Each number is 500 + 25 x the weight over its row's rms, rounded and kept within 0 to 999. Layers, rows and columns count from 0. Numbers have three digits each. The size before them is the row's rms in percent of the matrix's.

# layer 2 attention key, 896x576, rms 0.0909, rows 210-255, columns 96-191
072:520513516478525469482504527503535499473514490514521516473506540460463492463497547421501508507548483513481525513499484505477491475510523476515503513482478528482488499484514497537505492504466515520513512486471464511500508505498455478509489494504500486492492517529494500509498486468486486502
117:457505454511488444472541499535508464485519466496501510497529453500523507469501505459511511540516481513518491551542535477484541468521522487433488507466517478515478525528490530473515499456494504540482505518494501482480521489459507486542535519517471503495520501490478524481539494544546468506
124:480478531477487459504538489516511514501505518495526473496459509483552502445509527451471521550509530459485502527466506483508472525518550487487517552469518493499526520524467487522566503486490492494489496509498539506511502518517484502492504482540509557495515501488489489496523475486490522528
116:525528490521485486495472524488531461496501501502466481505436512417471489510498507532491490498517470501557506527502489514518512535504526496510539510526475483505488481494510468554491494506531502523496531548516528508525452463494524490471468502474527521459527467462541466489479483505476508481
108:512527472496517489528486532502500510483515475480484533524488515573454501495486487554549512472465472499512507441509500501513478482487515468553516495425517504523505477502498509482526505538519507508515498493495523494465502540512520476546491521486500503527478494492499466464478511531518529472
121:483488532518458493499497532503522505485483498489496469527525495509505486513509489498511501468527512544539529509527490499528503519479535509513502549494513488512506463472494475467498483486493486486510453511551497498493478477496497512462509514479501534499518475475512499469474462512507487482
084:505520521499521529495487509491477492463513474517498504500478460536499493510488497487510486502442494468518496456518513479477484512468480540513507504478499487473504511513456521525480539485514520565485491462525513512442481533480561499472529512513523507502483466509478526492498507521495490488
115:482527523468453535502538445484463450496496516488528529483444530512472519495512499533540492482505521497516535502513480545552505471470474515508527492494440487499535501519556508529510482478515504499478485500490481456504490494525512509513550507517500465518543486527541500509482515477483480476
090:502470490483534490521525431520502501510505485508533455475512506507511510480466518517495482509470513562493503538482475508515497516488491510490501529492514523507526515492527515485527504504504479485500507479484507455500523502472506498485533478467467482484530488510444478496500480488540521540
127:503507512453499514487501458530530527498470515471490502488429552547479487489481536560469481493497492521526486515456487537530497500518506432484481502508525510525511498464482495515517507553552469492515524479464475457534493487496526461493509498493504515514498518483500479501522472464468484512
123:506525481502480506519503473502509455483496495483456480497584506487480522498494485482517475530510488526499406516508516471487515588492548462510515542469509525557501497514466538490501474509504473562529524482487515510514552525497493531488490534484483507500508510458451506486493464502509516504
104:519502517502512457477470530504492523496503567515480507499562472495501507492493502519455510446516460514497513511511510466463463499491449465506477489528465514501508491525504538451524545471518498507476503458499510502520507484480508518501530461500464503507508504481505476495482500498487513489
128:561450499478483517510510529497476475530490508504546472518500462469518504463481467474505518497486504433484484508550493499488510520489479452545535463526494471513504469498507466501521458480532501517503492552498481521479503518499498500487502498537465486494522525512479430473464463503470499502
085:508482473520508482501438501464516480523495514518458464522490500504468518533500503531512507479495495511489575497486474536511466507500459460561500469476548462471497463486488436514527479493510508504485544515497493468478486513534506527529507466467504538547461489496486487537472494505506448507
121:505516479490485516493493493496512499532525481510512500534539516487488487478485497489512496520506513521509503448452477514498486505510489497428507485502514495490485494527497471522482505488458530484497476479525533514483510430493491521503468511518484522452508491519496507497512475530465508527
130:433487455503473502492477494522463484529515511527506510490491513485486509472506520466568485467536475462523507504473554482524532507532513489566503520531559471496470490507490485470517498517462500521511550487536464501520494467499489487456525530476493493488502549552511517549523450472520559464
122:476530509501495511488469522509487499502512483530497494461525520503512498507515496533512531479540536453510479465487472504478546525474511520502483496500527501474537507501510500472494524530462495502497485558492524450494457489535516507482498506526536525503509529515470472521501443541495507503
119:510468474493503485495489523481500495501519471480490500521520493527518513478507517501419466526476501467513524503494518508499468497470513487461519492496508536484497533496499505541533496502534511511481565504454503503535474505485529519487520461503551508473528488513530499501516499441515475531
083:500486471480499472474474501499482516496529505521552526512489508523449498456447555465494521511517501499494528560470512534501528496542517507498464558506511527505535476509494533538516544480476472491519499422468511495502512531516496475473552528517466500492497489535486490508537543509486487520
126:525481517504485522450440467524489497487491514472467488486518472479533487510473475504471475472509477495497512510504508501453514504516529506496534524512533501510532516501538532470499509540444518536481490456489483485500505454511494480478511487468563520504482495510489495487509490459486510530
119:521470502470490502493555485486511482546497476501572463521519468520471524509512514471535458496459484477503525470484462456483471502457499498521498505458540522492485496500520469433490471522565498513522489513485487494502485541512473458529503477511491497481522505527505481464482485526505532495
115:518499505510518515508494519480515469517470464476410507518521521491519494496540528533485528508518512524523544500495490493524493547476478495537505526520465479502499477474532532535500485474537512508441509506491547503498494514502507537505475517476506488535506487488524509569489470553465511519
079:489485485520512481498535497468489540508482480486548516511490497512501509500488471484500495456492508486523484477506476500482473510490506489515467485499511549501500480517508494497510492495488489524502531482483506489561513496532525491531520518535488512482496500515514470470525527499469473511
118:497449521524499484516518463467439522470523432505483512517426497524526516531526501528562498485519488524513537541490472486534451500515537525500517513455475482540514477478523494408476456506530516569466520502522500492523485554476488488475454527519510481455526472512488459535445497534522498492
121:534495504498515482487527520503473552474507497528520510503542496509514511443509466533500531475531471521498524530517463512494494511511528501483512482533483532501530510478508552510496544479507506474471505445456518454492514485534488478541504538522503505563472541480461541439540546520532529503
109:510472485485529448505436478495499524479505483494505484505513510465529439549480503525475503481507459490477459475512491474496547513490511498559522501485495476521512570492511490525514519522480512498532456513478465481502527497485500527497498467497550504471530472451465465483509496490537485502
117:510545467532479501571534491508515494499506491504496516540533514457511451502497496543446468508521492498491515500511488486473486512479492478511503512510502536560505500515540448516543543524484505472471520520461476485500529485496501523496495527486496491495496496481508510492454474487498577529
130:504496562521500553488563490490480496504491498475494494512501474519539496512512526508519481505498477577493458485515469507522537506513498475538476507500510477476490490505525477503487513522519503524468483543524495460508510465509477463497457535520540478531536471499507460494491510516504507480
125:459501510492532468510474512461509515506494474517494491507507504469527502508522496485519505521517501499514478493502484491473514537490494505499456534516503490516508521490530478532524483488490456536515494476512519493480507483525491457532508484488476527505491530486489547479502489490470512495
129:483515547528442506450517483491501477495505485503535507488497495495439473521453520470500529526516499477498549510511488505525525473535492461548532520523511482480502515488502569468520499479508505528447484479497515499507513522500492500493520549521513496493513521504529508505480499521490504468
128:543509499489515504504558494500493513447539468502524516520501477497523479495488508470485533543476466501491462483552502494465505469545446531474507507491506476517539498504476470572526530503499500542501491480491472530509495491483478489500503497540469474506518539518520470533520528496513523512
132:499508502477542503502502507487506501528490519471519513538499498494455516494514531526439505495521495513539534527479536497461527508468501518499500531462486475554523518534492512522493520486491508494543480526516516472485477531523494514480529487543509521440526509474539540467505516447511549511
124:483458533489546480502483510490510479561487488504517506472551485494522523447479508499465508502494448514479528525460518507517470485524493529511486509504476491515487523538521506423514487498477500498510466464514531491523511504507435533454507455528493544472536442508505489482511524506525522496
118:502511511467492526525509495488522493529480490506553494482483532499395513527506495466487437498481491491471471482537469489505515507491458504522519509472519502520543504497479470531487449498486527427500496585515491557492530520503507458505501519520468538507490507547475516513496476550476512527
130:482510501470490521490523509518482540466521538521521488505474474529494471501476469539496557472548513485499519567508468518461567474543513484505508483516525503497517521462533513556508471502484482528471501487545485517495522538484470537466501501481483502502510476500508471494496460486501454465
115:496481480546478505495501498521501487486455516523537511550495480523493489476511456469471482470503497523514424553490517464531502494517509534477516554477532472493481454473491448427528531510495509537504512518526486497488518539550483477544563522480476499520487514489517513482449522479553519525
124:532439526507488532488513544521562461506514505458509475536553512518491499492507494515529507507469493494483510474460513491502510509524500502515506481484474457437493488492493498460516486469487497464539486496515538508530510508479479478505505510463510489493469506489481494487494536480529534538
119:536521535503478478525488496501517497486508490507501478512512492489537485500501526538505501531541458539497478486537441484477520483500491459459503490476532526485515481488508526531481452508515503464506493522500461493495531494509498519487472486490497552504493484519486489461473462439489479520
127:497515471499513477431489493491520504494491503461549479547475503418545477453484542507473480437501498558511505516474460454516531498507508487516508528514516527494467513504499482505507531490443512519518439519489468466523489522476475548537513476506478520492474504496505502489490490465498553463
125:510511497527494465493538453488500534532522491505505496480472462492496490484523523466491499491475522500505545515549483483473462510483528537499466517491474483533480486515491498469504500520494499473502483505511498502476507525491529505451502492528523457514493485530457554510491540488513538493
126:501494496512475522520458494486505496477487483491537498517518477526475489526524510515489485496536466515459524501483478471513510496520500483486495497516528530471477519501519509509501561461475510499504562496509483483448485552507464520541524495520475531523512530522506467483497520534515522511
127:484491516487542469469454511456545497482497495511553533541489506519471525504510510454507492527518485522490488492531504492499499497524525508514523473488488467500533534463497499499489503441529515529476530522520475500539488515493503500543516528459520479490516505507501460512503479514496486518
130:478468570490499486503512472448486535530490470496478484498519538508486453511507500524513526563516510531503485523497508507523542515465534528475481487475504531524462490484507496480506504483520489559491494517503479451500501498472505497521498529538475491452530523457493497498498487466526476474
133:463534492484483509447543527479467532512523520507533527488550510479433535496447510490464477510488494455510547506520503508451531522493483526498475497499474484495479506492514531509512512452513506487443453544495509455501511485488506521505441516557522531514517504508503511484494489496454530480
126:499535526477486463502461500472533481516525525528458494533527478503445519489501518510557463457524514460546441502522496506473545486488493474523520518495500494515459490482527503547499499502484492505486549502542474494459512545490487502454489507530496470501510518543573534418455487513477553476
131:497501510450480516519509537468477510473521516520479524472533497543460533477502487485520513461516534508478551488483522491486538520553491552461492500497477476520496509505464477511526540540502483529467507525475543467524501529524470497485507481519490504496494497503512454523494507512484527545
# layer 2 attention query, 896x576, rms 0.0899, rows 211-255, columns 96-191
092:520494529507489516479504473505511487479472498499479508522438475529448499501529551505500514508483505544479541508458469536508515531495515510444498493489488543472514495479484511470490515484471520521489506544552479483547531478470509575487451488491519522463485505476513507504455451477498542555
116:506493470501467499486513485494534490548497465525521488520505533505478493487508534488528448512511530489506505469497468491445504530498496538529502517483479507431485481487472555459503513508499497526502427551485496507508499434464510522475539489467510527505529457499522463502509470467517488528
109:508503473489506512507518488470496519517555485521500485552507542519505482506491457505499522544428481514507512548492507525492505511508487489491507473477501504511495517492520523481461539529526508494533534480490509515495503475493535496542502484495496493453534483486490558466497551501524473517
111:537480529539494477518504510481527509506545516493520507453508526520505547453513482436474483493502473487484481499497476465506528496510497465403498518529524522521478470504519488485536501523525478459523526545517480521502478477459484500487510518522514536477508513499526449489482512521509534535
106:515539463527466555499497497476474509545522499475526539545513509465452549449468477510483520460517510505561472482493554526506505518521511527496563506458512469526480489482523486469487547508458520502493503496462449458503493502454475474544505515466509465500479518520489487482511473507487535521
099:531502489521476500519511533502485509485527515523481506526511521523485462526519538471506524432506466491522515523531491493512482492499469556500510489502508489491486513508499488471515493497501487533525514534538529491527527431507506515469457494518504486495470465442522504472488487496494483493
101:498517515503528510469537502502496537502489502507517470512498522476484488499510502485478481521516526515452517511505505476484516513533502463529482532499557513504484501532512516505489555519511506549498520492466500546519501561448490525525525495500532499515497482497507519520503460520489522488
100:488470478469470504513522487508471483481487499474477518493483495488523495531502511461469473536488499519479507492509484453482498477520463474488504513528497458455500547537496459489514491547553517524466524519498523470509512515512525532534467485524528542468507521495512510497481487462490479463
106:526498508467469492522524476482447461486506531495508489501516454487534508463545531498536456555485467512500474481531474520496509513525509515515523511513476506541485468488518471505533510562474491476479522466506504548462485505464492479488504533508472548512502472473489503495491516511487470517
111:535514501549534499502556492497535524508513506541557506474525477499520489499499518519504517509506507445477500539492475492511537518468524439470479482486509487506480457482491564501489486466500515479491504572476490509503504482510497490529509476499522547492479480520489500509493505476500510540
112:505560459534531509501514460501460479487485470501507503509480495508508496475511501478494494514510484463528493515478548458492500490493507509429514499501535498494510548526502528521483472519460491557490514483494511516480474469492548465461508488543491531504504518480511542497500489507488497552
113:491522472484508438537483484540501512493537469511446511507474515501525463495479532522459471519502465476506453494464477504500517511492512478505503511534474465489514485532515480498481560514533487477489500479521488546476509434518529517550548487502460505577514478490528489507529484513508472488
102:493508471522484463472508491471501524509522465497469481519517479512517485519499489526523478489487502506487481509496495491471489503491488528503443506509460471540503522543504562505477541470530504505521527478474523479468546439478469526516530520488516478522520488499501485485498465447511524491
121:554495481495513486486492510504461508540517515480491507517509517510521538509499525479470514501537504508509451550539503479460497466469476467454495492481446470504479508470531471535443498475583502505521554466459505494527473434510506504496512471481485543485529496505489525496478493495478530524
119:477500523486523483517499464477528516480499480503469524447468494490493491495510511486523496497488500500480468503533486516506492497480519500443510519508525466474522506557537511490509494485535509484519460499481461479467469501523487503554490490528496498521504499550463488537452517495511500456
115:488502472538525493481553477514488504509494487515482486495489512512466517481487498499536522479511515482487516495486486505521491500506536496550518487470436500480502486523494531504515445480518495506510507502506474509483523480495489483524476498538526519477465472508506511503539459490514492499
116:502490524475472467495505453502487489483532458505506525503536497525474509556532479504493494541514522501527504520500508497522525499483537482502494488480483423507501507507509472515493506518479533519530480532488451534503488526495469471478502499517492508514462471499528501496496477503513462492
092:526458501514496495506496507462503490500477528494502517477472494484499553528508501449485484446501474492492487472483492496544435456518496505501530533509476539490518480466474481534489453509507507513515478522516498515499512493489505536524486470493511516543507528503497505498465476490487492518
115:499504527519505489472528452525462509494486525506487495505513507495504492478499501499484501525504517477446510530490506493539433528475506521489470490510520501476523494490506483482455464467506501567493490454496552495479499515468466513511471522526490530491502450520494523500493528489509463495
112:515482513463479541521517519466495501487503473520507533504433527500501520491490503541479479447524479497505471503508507497495494504486525560496514487505467460535483485520585492496463531504526508485513524481536505511530494485503545508507527518468515497528457509529504485484502511472502449510
108:509467527487477530511502487512511515523448468519495500524497522530541450475488476488514510447475514507526497476524523483473534523494521540490500515517478489508489490471485531511520549502526472463516476500508511554476505491450531523555493523527496527485498488507484493501530526477527542516
102:535520491543544509483493503501510482517468513467530518438473481505507548493453515464498482473485526549446449532452495506505527507568535485509509467524481506507480524535568497521482505520509523492507469565462474496514500455487510515497485521501500450535505506460488492512496480489522543524
098:484527508492508548526519515521462507509543545508481509477553522508507498540508503495465494490523518516472509500523595513514480522478517501511516500504522485499558502490484503517475489549509493485469463517470503465492525548512454477493523465526436534530529506484472474464482548511535471482
118:482494514518521494482496508460508469535536490494522513493494477529503510523460464506502498526479493501530489524496512461508462478502503515462510503486529519479539510510496511506538467494487499526482512507500541528507496534486504503501533448464524460574495552546543443511528496575514522484
111:515447497458513467462534488490474513518492487477493481506481509526458497482484473485511523461514480512515519511497490483499461543498499495456471525532548495467537499483483466521536484546482489495469483466542473479506505507481509463504510556469423527455497491518511495508515472509466512520
116:477522486465496495498514507494482518473490495499473505544481490490499553505453478526563500510529520515481529503540517480492498498468497504517460498476503499500529509551467535440511550543478496465458482489531512504491515514556501491524494512496481477487483483496471490459513524475525518489
112:516486474468481514520539514484487512496497508454500501481459529493438510474539478501476491510526541498512515495503508480473518513460537529490528519457505498496502542517535505502510490487465474488493479503483518462452513525456500523529522478528505497495489485497484495517470541476525443510
121:506434514488470509508485459498500465510496533488526490500445455461485535519490467480522486478455494510507493530494480515473503489513502510577478487522493509473494469489471502499488519439501513522476487438471485532517552504491459514484511500508514494517513505511520445482515520456498570481
116:522500499502540530466452502489456510480522506505547488511518522519490522484536471496522488465496479472517503512502520527503453523480514510527455523501528482515494469459510494495519466470504475479528476478440484539490499533477445496491498546457502488533484472499456465497478502494522474481
116:481482509461457495504498494508464505511500512488493504507519505488511439539498509535463465519470487515498498480526472496497498529485503506505468475510481523493516461487523525481430498488463498461502514542547481468514502496477517477475501482484490496526559496482489517482488512487518523481
122:477459548498438507448523498460487509494499449465531504494503494470555523529479507483513553480482508510525514509506454517510489534518497488529516471517525513504489494513516480507481478469478489512463469516499513545481486515516460519520496532462526458505513521492543488508498510521492429507
118:520459551472511504475449482540513487508477474489526487543511509529470539527457495495477498505525504512475521497500533481481508504534518532492518482498488502438489507507470530505499469448483501521533497461448511528460513493468508519495505521460521485536474525467501477501522498478497496500
112:525463517506487527510480540497523513496497508507526501512482501443440451512462501508499518476518497484500502515526516495522507517517506480467500517475459547492485493504493484518474509531482495506490532492473550492491450520518509505476525503496514491486469518469483512496506496563478509429
115:487505497514471487474536459512484494522555506512539486494498467520505456485473464535512515497533500516550529485545520506505509490543493514477542548473458504499510492506510449501526509542537491527474442479497486448492552499487516497503479526512479512506509493481516474498502522460496527506
106:507489508492514492513510514519498515495530444484507509519456527512488511473451548536506503461513471512524507529466490518525469528522477475505479491473472470539513521527520523535487467489429475494502513472520492483504491493482490489483512504482514487461476473484485496533515452483482460471
114:534480454498483517475453517469516503491510538493484456497508478459515550502501515480503543516530531497508521527491482492457448442472502480484477481481492481538487530482445540498536510477472520502505525416500491531471469485488506506534513493493504466529523485508507488489521458511513512524
110:477500510478500493462516519469505483532509478503504487536514457509478516521494450535487492495498526518476491534510557503529508509524456448473512463535493539512486482515466496545505512503476505560495544500480484486519564536520521505503499520491495525474573524520496474477482482480493472514
119:490516554480489536511472493511489511491524497522498511490477562549518485523540473490547532511515493504497492542532472544535525543511523466535518519513477486473500483545497578490500493454515488499486493453522468543456506538483495458469546484493513520493531548505468460501549469486536479540
115:561521473512481498501500516465514486485525502514509510521493509467488528522480513479515523480450496476502480449500496519486461524518498481520501475529542524498492492468472496534530531468529506494518512444516462448539512521537469505508497483493526475466469540489482514488491523482506556496
116:490518446533512510460502486517488488492519497512487519549506487515477520512465513465491487507494548496503495514498478483497514490494457536495489471468509501517481492505481549438537507477526494514437463500484497533492487514485479516437518513524491530490545506490527491506507511461523487454
116:522489500486464479489529490533496556532537549521496507553503471497549526503503506528524501516513486507487543517520505511524488483489522509546498503549473503519483456527501472477530499538492490510479502569502549447461500516493513536507519489534462497491502517513471534505522505536523507513
119:506497482512449518490522510513534470499520515491517506498498501515498514482519513459492498518465475476477538482463510505492502531490471555518498522496470525498481555454474501535540484490490483442529518494488527506532469457464490504474505514486538515509519482493526493492485522565526502492
119:488542530477482448527447494482539528514488510507466497480495528521481480562522506514492529450467478501487503516505507512549505473502478513437523480508461538535509514499472452559509483469478465484525495511492447482494469527513542489491534505509462466522505498537484493515476482492496468516
119:561486530479457465477463454493513528485529523510492530516497497517538511504485519537467541528520486459511488560452491510486476506515467472471535488477489507541541497534511490509488507492504483532496525533502469513528507523477527505468532473486524496524465491485535500502491484517502515526
116:517560501554451519508509508515484458489505511456499521526487481506493550522468509524515433506482501494508463515483509495506511474513453493549451492518525521474474506471517532446506523483443509453522469538479515482506529507520510488500483528510491495490529513480501506470484530516503529483
# layer 2 attention value, 896x576, rms 0.0932, rows 192-218, columns 96-191
122:532529491504515483481498517518484495496553492501499478534505501519523511536486464527534526530500483501514500497541488485484473508519528513457497502497497508541487526520529437520475498483516490452536485541509496522490491474488505480511490575538460523468520493503475469494516567478539527483
117:477530498474528482545539519499498544519496506489478511541502472513499536487507491521478462498511510497500484474512524532526499481444501456491526519513484488479479524513509465480499520507505510525533526526552501492508502502514477500493463494537493516547487530476503493488512508482489543512
111:506468503506498506462499519530505466526498505525486492508482485507534488486514473485471475524468558484504503497509552496467477513510522514507490495507522576584530476528483527487484513471471509525485486498537521497481526509548470487519579492517507502523519506522523526502504486523460513490
120:499494529501552492436468539492500497517522504494506488558500479512480443511433497567521494453472479500495496479534490470476481487461552494506454514475514562532532534475435463494508539488534503506510519505499519523582520476517526488507495504511489512503526517504463456504564495484525515463
115:462493509464528513497497476500534488501468473488500520470476521487507489475511499453491508508531493501520509448495485465498520506484520497513495513516517467489500498518537479503474529529502423471495441530460554459529535503503486539546476514486475482476469503507535488503467499542505520488
112:511500514455446526512492502522485505481528489536508500472491517516483488529510503512461509499433550509491492477530465481514515511517564521524480450479486508497497556545489529474503524494487506518485481505491501522543497512538478509499529457539543465518507550465517500500504492525525490464
115:483499543489535535512512481477535443538493492514485482463514494514531502505492486567518506473526510496512478546539497519515515491500532447555514507491512448488476520476443503508515490486514489485446509469484478477464496511498561521488518515457495499511494508476490539515472526527509499493
121:503490513522507492511532482529548485501532505496469498490498505457518494485538496524469503517489517482545507480517491522531483481503508512491460512465497451486532538525534489483547569483553481514503460539489474465508489467481507514511566513473543482508526482484455499484508460464476501547
117:459507531495481528474487526524453494501496483476533510497501562533504499518475449431450476471520472492514498465476488496513503481494518510489490504522514545480508474538511497501454454494559492478510495495497539476516509497454455510485510489492517507527554500482504549503526476517515505477
110:508544502499502485450479487507459506472500502446492520489507515505512473470512509503481503510501552498492483452493480507472494514457499510483512512522504503485520549532487510472504454456519499514502511493513475509503527516537517523515516485509562482508571506514469494491493487496471455532
124:482434517454525490492526517499496514499519494516525462497500513490486510462531459500478462458527493483472528546486464468542480487501502537469485510473512487514478484558540480527475488519473487474501475519462537461518520535517480513508458506515532459512474538540523550510490496522442500506
109:484503448532530497464504524488461491483542480529509534525521550533479473475533467448504504496475490486567487509494439546517498486502460551488514498488484510505455473476480513497529519496417505505534517509527494529552453478478493507505485546495513519470514515487482470509542549481522492504
124:476502518526469500510517479471486481459464499528501489458513490504465499533522505451484510522487505512562497482503479459484494476525453508518514519487500488487448480499544569497487524447524493499462512490479441510476494532500533518508539519507459515529488460457496501470455510506547540495
122:537482488535511491428521499531452517470509498513479499510503465499446511480489495529533493547451496514507479510587524506533498510492498523488496526444495494532481480485476506492481569521482489498486455505522493487494465531490541484507542515479532431477525511500488461509482505484557461528
123:513516454505442498497490493524542521460479501507473493537499480513549513490586508537496503514496512495472502525531551533538505528518528529508565455486472513476538491496504481492482533499510502523533546488453472517484496511547491518519450470486483493509515469519528505482478497515460509544
113:540527482510472486511470478528492513508536549527533501498507522474476511493498483454490484551543560506485498519475452534506548521522479494507525530493508437504505514482509482511522459485472506492459497510485530502468498534522465485505531497460507483517495524489479485525473504529544515477
120:480483491520490483524510531510507512487475502497494498475499491468541538521508488469514532547483488519482488510519493454488524504481538457493496525504508469518495541524504536500531486550510489496469438508530472491515491490521548483468512534492482465500516505470531465494432487507495486502
123:451495549479488577438530481498495531516545493493506536502515535508484490450507483485472501426519485461536482538549508522531487548449509550481472490480487481486520509536502530513515518532446508495500498502509510451483465501484493508498497513486501507545460510478502540504564473525543491504
117:498469506528477501490504484465493473485510465510510513443506466489514507503513474471498467482481526503496512496494504497496474486510543463489515518538503486480511504528492533483455474525501503479480492494492532459449451485513543505502527482513495521509525499497483507488509504494472501487
115:512487490517455520522474506502499494565475532475520511474499517502558467550495519486493451483510518501484492517492484502493505523513477563500507557460534491560527457489477531500508527522483507532498530509540478491515452479519518500484450527470456522527525467523478499501457484508555498476
114:513487486516502466472490550543458508484532501465486465531515503505476515497482505514488535513580485489470487500502491507517504538498486525466498499481506454521504513453503490503469521504445503498496480529498499507544523508432501544480470549532536503498497490459516466504465517517522503503
109:473552495486496520521469491535518479489448496512488511460484509523473486495463470525474499505510546527547495488481506516484523472510501462507461523527488479500538458494494535499472479538482490497520504508490503530505511463454522502453472451502490516472492478462499497508500515543525504479
119:492548489527487483481480478432475484479463520549509489552483549504527489525505499551543544497544475495508523517514483503508495499490469517502529484508511494505523497516504522481501520449482492479520493523481465527485466498533508497484484511478545483465481508505462547502509530476512486519
122:522504500530462478491565511463489517462511478516496495480505480504507483483521486497516509569518559509512502513507485495473488467491505517523517512556497497523489528523473494466460511523474527470488484496467499553493499517543525520479469478527529504491498486494505464497472506475527518530
123:535509497516510547510473523496521497509512497507532500527513481497503488463501467513499486486493528521500516483491474487490517494564514498540497494462472486521500490481497460508515491544484512506563544514516418511549476521474488507479492496465533451493505509502491503509524547500570514488
127:502466475512500505504513513522476488467453493501549495454506529479471477552459464485511493496551527500500489517501474455513487508510511463499497480518551495499474500509435489542543537532523513500496450494511470483540524484539514475512450504499475502527527489473477486502494499505500479516
123:463530490530516505469517486521590483450547468477497495482503501485487525559514475442453503507501464492500490504477544500495467506494520447494525510528504487488530485507461506505469494457489519493488476500513493490508513510516552477476517512493546441513505523502495510495467491515392501524
# layer 2 attention output (transposed), 896x576, rms 0.106, rows 192-218, columns 96-191
124:487513504493470518518508478438510507513494542504520498459486518529529451474519449497490501552487515524478484522482514514523528463525550487529487482525476510564487478544511522507507480472489477479502538495471510463474515507530524501476494447505481509535483445543521532483483509475475572500
119:464489576492478519503452504505510507504530528473484499496506513475440515492507554505526464520480530491492487512507489484506521473451448486502491516496494485524498504504493506491521512536484511490550480497522538526513480533502527530447513476529475483516469527458465527474501497522488483478
111:517520481491526461511445514496525476491459477511477449450489521479458511474531500438502487487508479495503495477499469529518463540473451495466499500487500483465505532460500513458453478531519502487538511517485547523506492473474506504508475486498530491514468503539503503473502507476502475485
119:493515479477482517508491450518491468452503542494498493490455501495500519485515487494470537493516453461508514504472489535491495520508464471534505519499494543518500476494501492476495541461507475503483492502521478473535494472500488449467468472490557489494519489512474513464479495480496532531
114:506478513485492481456489504485495507487489578516544527515463533530469531509539495508483469501530521483512496532495474517539519502494465456473482506495486557492478522548527492511528505495492483491503478484517494498509498519570495454482463475465491509482517541520475463512515506483531492479
111:472501456518529473476475496564526496518508471510483495470436504530505533469447497490522428482507495502511478538501513448512516457542475492472484547518485505505477472444519500489515470523517494533532490489504509463481492463488516474508480512503532559573488510469490521488486539526541500498
114:518498511495534492487490513510478480490526515524502496483503469535477495473482494480464482454473471494458534517493520493479507520493500496467508475499538484565497462481502508447521490528529520522503478456539529494539469495510440481533489510460523489498501528504477483503510468535504510524
096:510512488490526490510516506501502463533506517516515479500456476517468494500524561473516502495454492516480534498474470497475464475474540529492523480503503514450485496493511454490548441485515499526484477442504511484554509503503501467475505511514514492495490538534494512512476527491503523512
116:535555477461469515496486499534538488514489486473473493522576531488560474473500504483496525470538524492525478494530518532516520494477517497551527483531494448498494475525479503462485552531506449477468483508532438516513503530512477461514519459455480503510507499485508514530492502520490486466
115:445528526501509491556528489530562467489489522521507508532521478485520482496443504483485485487476525514512525509501503467459487492517477496465538488528529502496500505478497504496487517514512503494474551466476517525467495481525484486470470531475540483496511521547462515538535497521505484529
119:515507528545448462486487546504485504483482542506498470520519483498535502529512509528527522536510477523550469478516512499480514490476550505468488525478466492506476492500513511487492460477478505517481495450503488488476483493502530464496460493486467511506480516494530491528486538464519537481
111:470491535529520483520535497543506523498494539502541450526484496475493512500482519499517508515566490516520559432516448532499525475473498527495516486495499466481506532546476487492487475519502502540497495509473493499504501480523522533448546499496536515525522517474533473523488460498492458501
108:486500451462487488487453491526494459490541526519482513518549503518520454460451503516506543494487487507442500498497465515496520553531476466507504480521518496528540467499481525533518492534542458473522555529517482474506496469514479527494538510548500484507481483545493536482508501531503452504
118:459498507506485525501516493519510515527506516517498513497483508508471482504508580503481513497488523527520543515471499501474478497504441496526481485516497531498477456472509486533521510539442491480479481538525505455451537509461507499473537493534500509500527513500476551481518512460458529527
116:510471486508503467482454481474517476540540507521510494498492461495519512513477546485509483499482513524498496543511506522517486471499458442477495462483523480531523476539453485555491501508509453504461509481496494516470492480471488460521501514483487510533497555491512515575505549513501535500
112:419481487502477488482498508502475525502499481497463475503514518474519545457530494526487529448519481478495517512463476516526536501566504520512493542500511515504460477557502521511507520507483462488489485519493512492444486432530466515486474547501459495494520503502451534468510524558520467514
119:467542492461512464532493521492499501475477530511500517489463506489522501518486503466510448490513488507540477486499525541531493527476547493495488509518517475553492494465538508529508502479514508478537462508517517477449552469523455514503495521491469535527503491547512456514498530607477495534
125:528555478502507506485485509492503512554501475489470511505475485493484481465514511502540489513545494505517472452479526463521524504489533479536461459502502541531513526467460464490525508557472523440484483515533529488514485483463495499472472507538506508477514470480507512535460506452490502490
117:559499481487532495527449487510511455526472509437472496484512494510471466543486497515495474471494508469473507496499517530477497533475535497517495500480490448509530511488517481511516549431491489493507509520560511520503533503530483517453519497512508512487491475500474516534500469502527477491
118:523500522485511445470488526486509436521483511558492487515498529537567495495515494482523522487496490506475490529507467520470503499502476511519476527496492522487476474527537520502511487502511436507504473502496533481500498486512474521480517471512495539530454537484511473525523476527464487514
114:489470538501474503509512479472471496476514518530537507473482496502481488523481500488529488514530471417481558463479455509522495482517499431505494423490490514494480516503509493457503522490496517511523499514508545485516491491521485538562508448497527529532509468546508545520474518497481503467
113:582518444524509492484513488504521461513492520490519522477473511485506459488530504498465517509508490549500473532492486522540496529522504482509500514520503512531521499470535473519485494502521535484500493519500508494519515550537487530525465516472501507448524460552501495449500481527471501534
116:503516502508498499537450500486537519517506519499515506546529483487501520489496486494509466473480520510484475494516508474487509444526524535437425490493510502452483517459466516551459522515466500471502514459493482479483479464536480505466494507550504460518532482501520494514508493490498440481
122:552503468509486518520491478443494508473468478509498483510476470476492504542490498517541549467497528558469480519471466548489532464509472499445503500496508488510496482448499503490532506501473489507535502506533535540503474485492500488508495497491452526472492536516501471501506488527462469481
109:517525526489459510507469510478498459495508529518487494502498520549531507489539509484498493477482487520494480505525502495500505513477511508477491503502485495476497486545509494514486465516499472488481490500496462476548529467538531493526524551489481506533519471460534482500513494503458550483
120:456483502491466459545500499528512499512499492486515513530482485458546455473509492519508471481493477493445515468543481494482488516499500465506472517480489495567456492524501492485435495510508547522540509514529510503496500516492499511490531493482474479495551506517507516545482486518507518511
123:531465492514518497484511522465494523506522488513534491518449502530534457494523504539551486481535518490500516450489509496514479491499522482488487511500488490452470503521506499497493518538492522514554485480481460494465491510466512475504530503530476497514498482508513512528503515476519470521